python train.py --d_model=320 --n_kv_head=5 --head_dim=64 --vocab_size=7736 --activation="swiglu" --positions="rope" --rope_base=60300.0 --qk_norm=true --beta1=0.95 --lr_head=0.00646 --grad_clip=1.0 --warmup_steps=80 --schedule="wsd" --decay_fraction=0.834
Each number is 500 + 50 x the weight over its row's rms, rounded and kept within 0 to 999. Layers, rows and columns count from 0. Numbers have three digits each. The size before them is the row's rms in percent of the matrix's.

# layer 4 MLP gate, 1280x320, rms 0.138, rows 1220-1279, columns 160-319
097:569378522556481508568451528524493524478484538568478556468453423485560470589445554604468526557485513542435527396497430456450459499535573568461510549521460622480502527459528551568517547579474469503531514547508562504517503517463479548558474514546502441529497407513489536422459527484500473552535500493492505347465544582412546440541420451455582539602502484547468521531424519455372540470547485517588446505574513498533482490503446503460443517591456482447477602535532432578529559529626491
099:449446542512574538473536448528545510476527493453443488557408524463567470482451543557447484481551425543457496466571508379323440468467415575453481550449477519565415467572441493560475510504449576437510366506509484526571503419503517534495460476471458539513476450502484437517430545455594527464530482499491514473547517505573511387580520464604453528519508482497504410536527481471508516487541476560554572515557525561506484487563507559506471507630565554514504527436501478528519508594561489
101:610433500552428529534475477494489533521401463521496473489555472452515562493537500491465483483527477502462560564457480550439553492613470489441451455521434610505529536554468489557474513454396557541456502447430539498566408463390524548563553451542494590533442508577452474482526459532435459447433450455491458499555553438414470504449489491419303363506520557515528496476532463481466481470459446405513418428629483558506509453530539568479504495525541534420516561486473495442434446535591494
101:492451478498431526576501515601367507481532470514452650476546478405444466511513549511442579570514421577533524497492496584433596469392461507547496506507399479541551526583568504611502478379529509603486443465527481473473487459550554485547474430563390499555454475501508668512496536496453516484437580488588499470389511416573461491467552497547483590483572549512507475530531509424520529589495475491472552505490473458476530530489493571510540458483460411457507489541507467557592487486531534
100:559504560520497457482618563493391522546527432462445591527488533443535451507541500499540602531510489544475548539437501438451377506508428522444453511496456505519501549491539485531393528519525467427513556454514465440478435479405553420542521472516413570526543576588501520467537532503451540465420474578470546448473425467435526545524511437511478528572389430526481479553471532492488522441540520469483509480535516550565400486521489474483484507578589467531475539465518374573572449618510536
103:530432470396470517574484491669465437523525567426582505491642457568435490547522557510522513529450553530534465451554597426420559519498474499490560458434538473391531459517434466480502507528528477544558490556500487508615539498484502505428553474491505512471480558548504552591433472529486531537548487470502424548450453486503521536522455519548461566509519408530500529472577560515453488515501448500509467465469575438510476550529583444454510395487548467493459475473549486494500517435603423
097:447488471652443444521536475471507511451492554419555437408596508513468491493442531468549516470508439482450468513512524562461440541414523539473450567498410468421537413493512489483484553457466500467439539431513485472532467520527443485354496501574469497488444532492567562506512502662601446557417535535463510447455478452480524519558507447485491415542468429472500541573478472533573440547442455476558533516532422554494408483490547390417486365484511538534548480541611500529561479498534482
104:519612496528540471544572592561546513429411511444448483485524442485528479480433548417473452454449455484448523548448556513498480465505494391498520559518525545557536493480531510461459422500461500509406568427524499525534472549491504370423495450505470548504467456644557520475473529491538435438548503489584489582408446584483431496476509457443426479453458547440535504564428542443532479516560497463550520491553437538473467519523437450531610499442437420502458530476430614414537512538519406
106:599524562474473490566481605515421600485501511527507520480501544459492444441574528503521587478484556487494513536445513555526492524534496382513528557422501471459476498461489516467532516475490563534480517504495639574543443466485564469616508509576547575547516531476498503538503434555526480565465641554496409606492556502483583560519527491506462541546484485485498464532595489440466527529589510542477494524522510472631506559503560523581493521488468474537520495487484514438512417501454489
098:483433532573578597571433482413548511366474505415506412631504551509480518450409472554525475476540470520539372503567420522446446559563505472479442445448531551425544604572456437523552489514483568544470467531471485509474324471531530520557538549556514474522461485440434457530573516491479522467571466491542544480529614524525495538518511499522589456453547495548500477606477576583492541439538442550462460604497512471466507547443437561510460398527424592450513575490416473460536463460481579
107:536461502524465597464492512509489462498504470448524435340532434480489455448481490501559541459447543525557441496527502538598495533443527497586550541532481535557520555396555469512574598451479474522531472531499498489605518423540573521532570525547435442507509455465381543572537548410487483467461508592579552421526511523545467491376546487503577519503491543513539440517543484470540492407539609505558574486571464525562509474525448481470407549581555526463491400537610456565407496526473512
097:504485516456459483546546461437534524433518508531486440496448561415481518489439493505456616497506484563488450570499488494381521513636553540541519500429488444435548490398561505500540478471470497470532450486412510535513561593547630522514474480583596538518485538458535528456575486492507554423467537543494490577460598552461523531611513475446500434480535588494525415415496561535519578497500487468545541393503476469516509512600559442553473474468458480437470489532479443458532584540461522
097:439503492432420523537547531516468535468486542474552487519503502404535481489399576445495513465562425505465516501555484472422508451580422601519615530476546514403517552528530428516581437546558575475471507482557469430456447542548518450553482474428481441503544412448549532506629501421413507561489459614539425417507570425567428556560500392483498535462519556561430430508475492474438457507468448549478516585577455454531477470634419472428477494536495422521500533500522424518505490525545485
099:542469545370502515520449584479459486378485418492530471516485519560444456530528558465475510510547480464467519566480369577513531515520500394501427428520555463371477397466497466500500422503552486522476533506498561463506510437554490414428427539552451527507447518596651527442514606577472518601549451533531477508484460566527492481454420470579476568432562416500490471549511510477467461595416516563491500527518541524453485549485529533532510527477527457448555516438439463459535428517515478
096:544394456513398490589561556556537597541470546520443465557534498403478476488472459460563426447532441501433524530503363544543568471492472544515470560517527410507389533465530519494550474470495436462476532510459584510472534502551513483481503521559541474479524561509470517539555562526458427493425407453453539502615468409428557476553478427463513557560603494508536527493465485490568481563449524481531481554400426464372524499474558550480485511560512549532529439460534490428397568528435566
106:494457549474583502497496526645558412514496577474574481450522468550577541485476569532481430439556554457418509516542521586521409430624544525527448459617537549483473535493507504586576469506539519527515570397487503549538534401585472523560528517414469419467505542502564403526499492558581441519510547452544516535557511612524544543435514412430571520458539478499427524527496524462468510478541472464447467487567462549406499570489428456464442452501545627516442446514553506544494503541436469
101:559469424442569559475516446524503559580480489457540529524447531550458462443470544529484541603609503450610389470478479387456463532490449509467555402509484536476544649480540529515521544410432504537538415475510594450537514524563505502511494489573436469429533522561444463551517485505516399470486490413603491537543459580459526530443531442570540576446568530509474527535469531488415542459481506525463473457454483515447510465556565529436516428488529482560604570489524456507540575541496429
096:430541453549498512502519483471403589451529504485500420574480526516549431400492463508483395430571450436514431509481647548477398546520490501390509474436554544385499500558482445474519546491581547368497509461533456547550412545474499540559526485467527454512441543507530474535491421545447463510524492418427570468507486517545553438472496446530472468514487366617490604545564548533513529445460482422443547445543490406395504544472487475453443433477481527533443531554485573461423489517407514
099:547524485459499464567535485460413507542388485527444560608474491471506479532384515551552519568510470464455575444532537594494503557527484548530481544465588601474619543576487487605552515391517661428448423539496491508502483524520538553510564465449493514506406475436427568451548499521585499591443490467521493454540548549490487574456446428352451533476494465515410519495508567447491502482575515476424488545485550498499450513493520466525507498505545503569551486516512588537529523501461498
107:526615537504535504463528432532571475486458461548508606525589419544544528479430491543589457440451453463426491517477569515525427470496509536526501552516430507460553525475496507531601463582575546508440501504518472564533618462455568529460404546414467557455451484501521594542511564508509403499489471519543515437448445533449598491501405582431537490566403487526475453451477481482445551534517444537512502455504479499512490417467489508499458481434503513533525528530515455565406513444497546
104:515525559464434390479466481565406482463534542627424524507514543432447551473464581458529454498555473488426502557519470481488499441547551532531487474548544392536497462532463505557554495508544450463584499418542457495511521495514456515463524558402553614463554505528504542373564424521525527467523431445494446489542532539524486469563541455493449489535489507474537457501573507526481573534503503551495535492577466473453495531572406499428566501507463545512446551550473469546507533478519405
099:463472494532543446437498534523594497501440538542521466477502493505476549473408472524442584544538421566561522512459524538549432529517489552518509482463580521562418480521508523483497477528400505503501497465543477447466506497411501539455487419451467409528426402557491487451435573543575390451486559447581534569498508469509493472574479526535609486571458575491455513547447408425479464463507525547498632544559437532465492551592577418548438568426453523524565437473431489496471543502396511
095:550504536489531463431508510578383440550483428492563518417517504531522441426474535623475472508532463519502572525471475469468417489464512542417482524478490581485520564501506492465517502467439500478522479461408472422552507442465501536566502527479418524436503406499507452437525454624494478524527473531546438511421516511464456536479571514462459582550517474512568583447427551502442472545494502595488548502572545418455488514542476411534441608494557561606578592488459514467496575462536497
095:538473494501513555434454583462426485476531514481496493459544459489478563397456576425406520548500550539446480481544483584484521551469424533501543433501548478524523455522486575584474497553572545539476407480483415459621484533498480483423479595421521512536516500500555424582394506583416447470454471468396562497454323601452548487480525581455475504505486544457514464542478540563511511524550533566476522520462453535476498505417535471529505524476496513518424499532542490526408531443405500
097:451471454505435536510460399536379510546526542554500405513510396520495636480456463488563420430355576519525546474582437419558443527505501479480386509506477592491520549424620457438434476606456511548505476490464515524458451502385451502531472412478518580474480554550515542542472589505517509434468539400551617480539414428429520482512547474473530442449645538545574495502543479498450462484520426550511481582423530565464442478556587429481578533517512474458468477507468550497492540451431505
101:606492526378575506464534538536527568504580514452540469509522440592500581440526532495548481560650492561500451436395468491452553454534417638487532489389429470486506515494595388452529485451509585436507514473594506530413487481473407526587488575548498485469550545376565533505511458513436557519502450504538497493516532588426581464587480417477491498465541526535521426557449427481464456558543556461558529587452557550504555485488460459471477469553508495486582487446544503535525514518545443
098:463532550547504474420482542561518541507552502454539484604432547534407517407459538415496491492453441493465475527524522492562516451508470503434541574449499482473522564483572533473516501519449477556439487513454463451449457471508590523391490525516578530503540500491477623569452457604434429532483417544438407565515475464497460485505438444464467527415538547552480445576547477451513549487502529533462481575542475516448434489611496471439576541531573542533589349431517493509485530513439452
103:414516498493543402456518498507465566511508536574467490547467417518492516454469572416440533599492489535442516423473500529406455438625539601514516463599521565483511503485567533516444565444440540554474521492552533572496571482468506501473446590556467516531524497554503423511524479578424550438471450543472567466550576546509365499558490539525512475519497549493602477602484379531572508440463534448552557643552540568580532575524520502444644554525516423478561541536560539495451429449370598
101:409485447596600442438490514461553420496508515493561409510676576505582485459532518404541499484471479414576525564504500511526517513523380450519531615507534455546532443351548543541512519420486482493502486529432584516497487465535589529462408481443460491497458413514517480483483539559618445567474589391446508517512488543512479444512428435566487566547509584511490525482548492431477474393576475506577431519495548420463510450525529555428511445513482412495572458455565471402554549468592530
102:529546623580480520473499512540532465493490495515565524538582559444440559537456513478476456483493573551439521551478480516436411383514471611462413485441548518466483426433479535587541534493461526553605419407446456515550515515486510422398433505436457489528519493501577503588493441494513461427449542525442504546440516499520503463542536478544420568537507505561482408525462450455478528489500506484429464506437520537555477533502488528520459585528538590540542502427492541526451573521476461
107:524571534560479506507422566490431542444513494560463541483517506488518468489485430450489463452484585429508528500541596488525522481558530564578518498507424524480562557480579413491492478475491444419623506455484526521490497474474424429487604560442518539446424503419445533490388550498584585507481479508397578555550598509583535604571453481509477492548468533402490528477476585414408531459523530498456422447410480358527457526639441488539509505634465569533505515553444449533470505486448448
094:494627494543576421471338495419513472488548453436539537519543555493492454540503477538490560543552504497514476480511412445411517434440441558587534544478483474501517540498573465526503445560452484479400541484462466579455599606523537481567550503415491499561499532484558498439548424504480531529560451457608504518591596563550478579480502488469377493534422457524480576471510536415436523513592460461433431475556515555445513490581532527498456457557499481557459516439592472534492540527482444
105:573519481476538439513514476467495564484545525531496605480539498435508508574509540470451515609508445505444565549453441528581517367569434556492489502597533573465449436476590455453503435465444508540432455511467506518512501431468425563468522514495511514537493465462505490407555522456463525479394470468416470545464461472443560471567529578449495580527554492503539493435476527438491498523576442576455449515446553517528452530460501505583417414556450510504439541435466465493579542488498523
096:466488490560600455494590534495559528498504561492496585523522559558485500494486475472441575484487499491458503563537439401477475491494620513555574451572532426525461523493495561495459507566463494582407509562458510441410558453485345544515467501465543514587549551454493411444488520454541425439526514391509469561421455457492502462588554432534500551512482593517534469518463463497594579534544579484473495576529544473606500606494485604492474471428407498561471500561513519476525480510491456
096:535593566511422476463523492423458538481590531576504484542489552473391473510502472522485490554474480492518476477436552465485461466561451466533519484511473506565538489401475499460431551498440556444486512462425441408562570500552585607624439518491524490493512468552483516526440514453527518454564521571466511537480566500489540474440482490556512512512443489485477482401545503476449545603453495483484463461472483504439467466632495506531500507539482482531450436530480447487441493504452544
108:405504467480477407460549573544490477534489555457401512534581478495447491444558517526537532541551535474471474562368402415512498493507399466476511453540591557557508594375491500428572472548409536539526548498494477426446399319486478461537608470436437496503473462536590485521425536504476434496545404494499557485498417452548566423481445509393505478550455619522521480521543541537514511581576539513479399437531503383459447571470486560451523469529526438506418458444482447550553489552493574
099:627474584557464545486581512568526571554461564445546517534507609443482491518506339460484526421484510469394488495528561527499447482395436600445627474505513451501526474561533470522551429489464574426481439484519499538564483375510458522464521604474417511572561533496432531583503484447480531518493556494499510559536540598478532439516492395525490518519509411503587559539523510484607478502566479551460447559507554516448449511527464476564506465591509574543464443489478523512391486551482479
096:417434498433552545431524484421569547553515364508552420451466467564489487519460566447370548528560562474409467406518447504587441508508546478480452550438570485458509462550511528611431474392501412424486560514491521504486507555466492482575496472532568481443522587490460545545518505456528500511520491565464544575517551541428474428359470457492394565401517464482532427472393454464496531542585479430504546512543459498503556487487508584535466537481486482493547518542526442523580482478502496
104:458528490540524474508415633524501578431520554517530518548568531478564441412434518462420543530469483513521395489391373478508504487531506427529431435371565472501544524500458524534489556459560550491508503577550502477454526545495474572537524453516507501540469525603534484614580635562508515412484537528546578381533424547515467473605458491525511517453482481527489539542438480444467582521595573541498454444484528439588534416542532433516563484409508471517527487313455527514518528626522518
098:529466454456522544477512537438570588465568513467472460505469450439524621474456531561596527509524505438491504551542499450482436457528430554488569481473510368488489500446606473514532512502558460482516406488534475525503445444544498571519498636553415448530440537512528530546570483445412432450592502472473588471503541478493445473518510542522596515550458428425463485473474516513562513374506567589444523497500508462551448378507522386505460519517502512469532464518468433497426579536543490
094:561545547445590504465479580460487462395482464600521578447495432483518484458503548577565497443477491457432494453509403531454536537458549440478578493507462493555587599460532506557546462500521651578518527364417555560571511447442584543507516525513559489485490479515530505533425612498498477498469519585545598473475475528494487474555550499525409490538436475501576536487479534469568602560460575463539460527506548425519488479509498527554442552540490480550485521451500515520544460460455475
105:489377445518437474517468521460562541455565517445439500492556515449550441461453521434477568451474443505429563530501488473476496495499553425524463479473471518502463485451485551511481590445475533502528577441471481510487445574354477543429526471495412475463539562635589473410516477497539506573523478504440579469499341411578546485501521516493551478511489464562512482381546454507564475477503425425505551521573461495491396540526594491495434431523378476462470512588522518524431509430556523
093:580562483543512486489496490538460557483535506465478542487551426488448456371454475451468531518443482514539473567511526486473551554506463423593529549492608496476513407554548466482578452439493398459590510557513542507496480496479444480379510473487508402521586591521625526404400492451511459556473427463559497441518500454486509498449540431555544421566465542563590589564454532535491449498559418454428507554448481449544544573452616518532508473453506459493486454514570485461484460556505485
104:546503449541537528464536454542496482595544513501454565437514468611524481532437496481474422543487571436453529481548458455497458528454451511616456480521454481473522537572425514425517506503474583474412533452585469506491413493506459514693422497466471550446493489514414548542528527531581565472500438477563506585524464458471417482497447495539463518558569445513530521476466540431475533572564563375502513468550494453438480626512579517502487453495489428533483551452469453548464413501479506
101:488494533507499519593367453475480528539526493541478475479526487554589501515518577486509364532525471516463476531464472476560478580510492497562523502504554435432587455415649473499453423499464420524510556526496542586493531529511480398520453515490474509516406510563469581510554505517494537500521487392512518488498518500395522438493519561568507505506453462407416463535466557544505429541504547537458451463496562527475448429520594488444567429463489539531564625532496520407425559468448513
099:458595427543513477599487459449500511545559402461538541487525508565403435582584511510573490436487533536511497417544444494465406506443516470428549458561513562551492504450417560501431423467565565505503557431414416452585585499491474426538485481516478470598398574458399523464457534437506438447530436456528490484600612610503517548528485522425523558592484489609536499495511498522519431540565540486525519509522418562445529464446561483524514676547446513502511523512511532537459507575495454
097:556491434562550494586551510464493520495496410470485413406571558518380426557485566520507513498482456562561504488475502513522480504479468469414527441516432511409537570455441542465483546528497487545511505451557492513487449458543450458541538421597544493556500567556569473591510507533538492490425557591474446547448490440491491499537526447481468561584517456492488426461427495464512476420431528471551478435490491517518557536514542443568487512447466372395598523486481506549529424565440552
103:428454488558469490555505474485461567588527589565453492522512443507474506486547548551548514543487485472517428542434524462512557470400521467498486493591543508523514454509430442458387452566449523614505455442595568505518501473585490582436470491397440453534565521524586633521523514497474580548389426476449433486476507498486506485473417539602550473610574497475552454496590506555450494564572560487534481509489470494498533517530413519537468511578541493442519542469507556540510472572562458
096:544512557544585506425563497438432567521510342488489476445464522536420479500570490518528439437522432589487507552564418623524509451492474501549490477559451409478407515565586611640524522473529432580511517462473529504444468546527513582428493415486539556529487382476522548472427530565560492473484506549530536518485475517571498568472552470397438508571493535428539452440586559457511483439464472551466437528516400444449559519526506583605541517550400408599590498467507616554485576456527487
091:464477482467568480443514516511516500428435450562485572483614464610435502485471583573431525460526440472516506402479384467493544611535487498508460573570491429449430564420518496466649516518498506391464458417453406468531370450534477478420464498452592476422475483485465509471507444467417546459518540490481496447498465587553467502463480479567435502517432498519451403572445584452457523506524501564513519456570597431455518499531562477465514458480501480582551540524560473451479458585489529
104:486517552463435498504417551451584580535491611423399453478596512517534481376516515508536511636496390361487524464520490429513532441472433505518465447576495524521477429515431477470455502513498469528491506513590480477482538467450576502410438473542427450509443535569440441498512451479444531499476429493500534565556501578560517441530457511492435524543504452452426542441403444482467505437621514465448567475640519568516478448486558537456525545476512542447439520527487462466492513530433531
102:535608526535490413436406556462480528487464431403488566410577401487422470436490502531479548494504470565561531496390452512513561442414473585425565555595478445440521480486533532562430481544556475464546462547559551468454514423505435488456581507383524513540512552447541610537532490451497573491548551520484474515506460581488463489437480476468423517496513486432531464534402471493495457498494541505495445462377477577480528624576522510527433491545544479502525531517589510525499487495546571
097:508507462478496535509471526480542590468486494579529454456515457525478491441637384507462591430355546532436497521468473487510495506538480496598456421517549474504440524507537553477534450510527382523585574457485588410505508443421545525444543488389520483511502515503479484525484636510532520530536497503469418519408501574522427488479508401506485511476547534528489484485543566517603627525495510475586523463486485483465487442539512590380526439534496508484494535452527465506522516514485585
107:582530489492538458495517531492488557587470506530502583508542507472496513506522476450505447558585442450569489483491571468453583467462457344505486516539465484463452482472521398509421425534442341528552512508474549364524470523531492472487493492564534539511569470416504553564571458394442530511479487500471512457477421521485491494553534548492530548460607510500536523510585553446453564514510401411524478536557469497551504533590512421497546547472519523436518373481462559410466480540482493
108:434424543438583592528448500455434464519581459432465505520534472509381504433436503549479496503513457604500534487548466488523438602447448481471461502481425490556496538472559420459474510456506545510477554519416554439410423586510605507569498422523443539501604459413479475458621511480430466419564491513476615503510481510520539455530488389392543611522468523530586418471518391414395503437484489535473519482452483494472494517470532489428520464507467433468505510480457500592484588455475546
102:556427392518458507569561444438426569405552482554540462477540418552536517461567514442450456403458471467502483471577514459544522484476547504417459522522462371472477546517558532544457521474430475487464476530458528507514433515571528529450564538509469544494568457472502461525550400518497505461550524469565581461477478504501535583566516470501541610463579527492491531476542591439458430496512687479559524492477481487487509631540563482569542589524555542513581435529521464560468461499508498
101:549474486427472460502469501408462508506463472443475495612515522517485527560476508542481469457543583527479562473548481552578549362571519503418450521470437580402458581538532526508556441508527527424467536499552436450598552419566454628656504529479446446574568607456538570606553494481442530578482421482539615428503589446554531447530549487485514447473483537504553459454528540495473466457601472487528486596439547467566520476573514525611464499491509510469564509461514520451433493524414484
096:546515410571460524495485584559469387411494442498576517492496431522492370495519544522498573478521495517486501528510529380384397401567416579464521508523479491557491448452585554481419465429556467476543513538512506522488501496573470474611415486467423443591506515473511572425524531483530547431517430445550532466534562479477501488577572504528446468541461509491580494542500474461478456459471432468614527528388555409432609536531568412529462496458569447513492545489541544437514460602541494
101:603516421475536500427544623518464561427567490410601425502501480400529414566544566524539417530386444544450547500518550520476535558477433504542420511448609550485429540549488534496470488523555460500460396426467492468430466556448548484460437509517466602460534498466518517452459479424561418457523463487564464497499490516464428539503512525495479512464508498403595420495468455504440572546555549482506565543468522519462516526468430543521527513438501551388553493574540652466538499473498522
098:495554433604503522490426525477470469546471495566459569527541483539507514516499524536407423532602435551457444483462560541535447409485452496545479486558475486564490544429532504407495522553458596514542520505509416581459498450428455554430497439469464496575524523549485467561493525455532545559493506601546447571524563518427503436586595493538438452522447523640438551477405502472456528508484561485433526518514533454548321579594601532533580584521578532496490555466475452440521505491541472